{"num_hidden_layers": 10, "hidden_size": 224, "num_attention_heads": 4, "num_key_value_heads": 4, "head_dim": 64, "intermediate_size": 896, "vocab_size": 4096, "hidden_act": "tanh_gelu", "norm": "layernorm", "norm_place": "pre", "norm_eps": 1e-06, "positions": "learned", "qk_norm": true, "attn_scale": 0.125, "bias": "all", "tie_word_embeddings": true, "parallel_block": false, "init": "normal", "init_std_qkv": 0.0269, "init_std_o": 0.00602, "init_std_up": 0.0269, "init_std_down": 0.00602, "optimizer": "muon", "learning_rate": 0.00373, "lr_mult_down": 3.0, "beta1": 0.95, "lr_head": 0.00744, "warmup_steps": 24, "schedule": "cos", "final_lr_fraction": 0.03, "batch_tokens": 131072, "max_seq_len": 128, "doc_mask": true, "train_tokens": 396500000, "max_steps": 3026, "dataset": "wikipedia_en"}
Each number is 128 + 32 x the weight over its row's rms, rounded and kept within 0 to 255. Layers, rows and columns count from 0. Numbers have three digits each. The size before them is the row's rms in percent of the matrix's.

# layer 6 attention query, 256x224, rms 0.12, rows 244-255, columns 112-167
092:154151107130141169135172156124146057118107166110111094130117073151128148133116154156124101185114164096148126180124138095115126187226142102055094163184162110111141161112
103:118146146115143102138107148094109071149170167153091143070154184189172125093069082120104071137167148096176137090104199086162085190108093149121176091158151117157147105108
098:145160142057181118060205118152145153114098150128204143133091132174118126157118127162109154117100129127102110113132061142082090160126220091074144173129098094122128087124
102:100121142080161092095132163088179082132163153161088176097116142130145123125098124171172138096139076157160049132129095159129172156164134167086067145106096148146166128164
099:145169118145151123150094140103089054127111084198133127226121086120090165110164135117138105098146167086150137111177104129104095069162112103130069104193123203128142104111
108:074108083222118162165068121101131135152109144124152186155086165140131153039113135110091165130094121113177174115129126142100149084147124145137129111111191089078132124143
098:163154070119068156143175141110117099131135123105139089147132133093127154087099176149118124086188187141152132073099109156086123105104156168075119177115157131143118085138
102:149103161125097103112094071127192070054130133099092141115111141118111101059117154157054122121189136134161137136105068183061153113108122164077090143053092123142118109153
104:101191110156149126116129156056169117111142131170115123113069178153138148075084117134207100174071128126107138117138164142152153128110202079182113159103128135117116101103
102:125140142170124126163088132112100119115144054113152132095096199119099190102059095158184112109093170176093128111120145182144099177188150111175165165111165137101103129153
097:142159114071129098178124117138138112175111107132168156127150104169124152121086153068105083092155197124123123100102175160168077130132098170123143119163091133165155106116
100:167159079092095133086108128164092159092121141103158145120119101083145097139134126170144116154097113130094120134117143190143119138108154133097171148156169132109161147079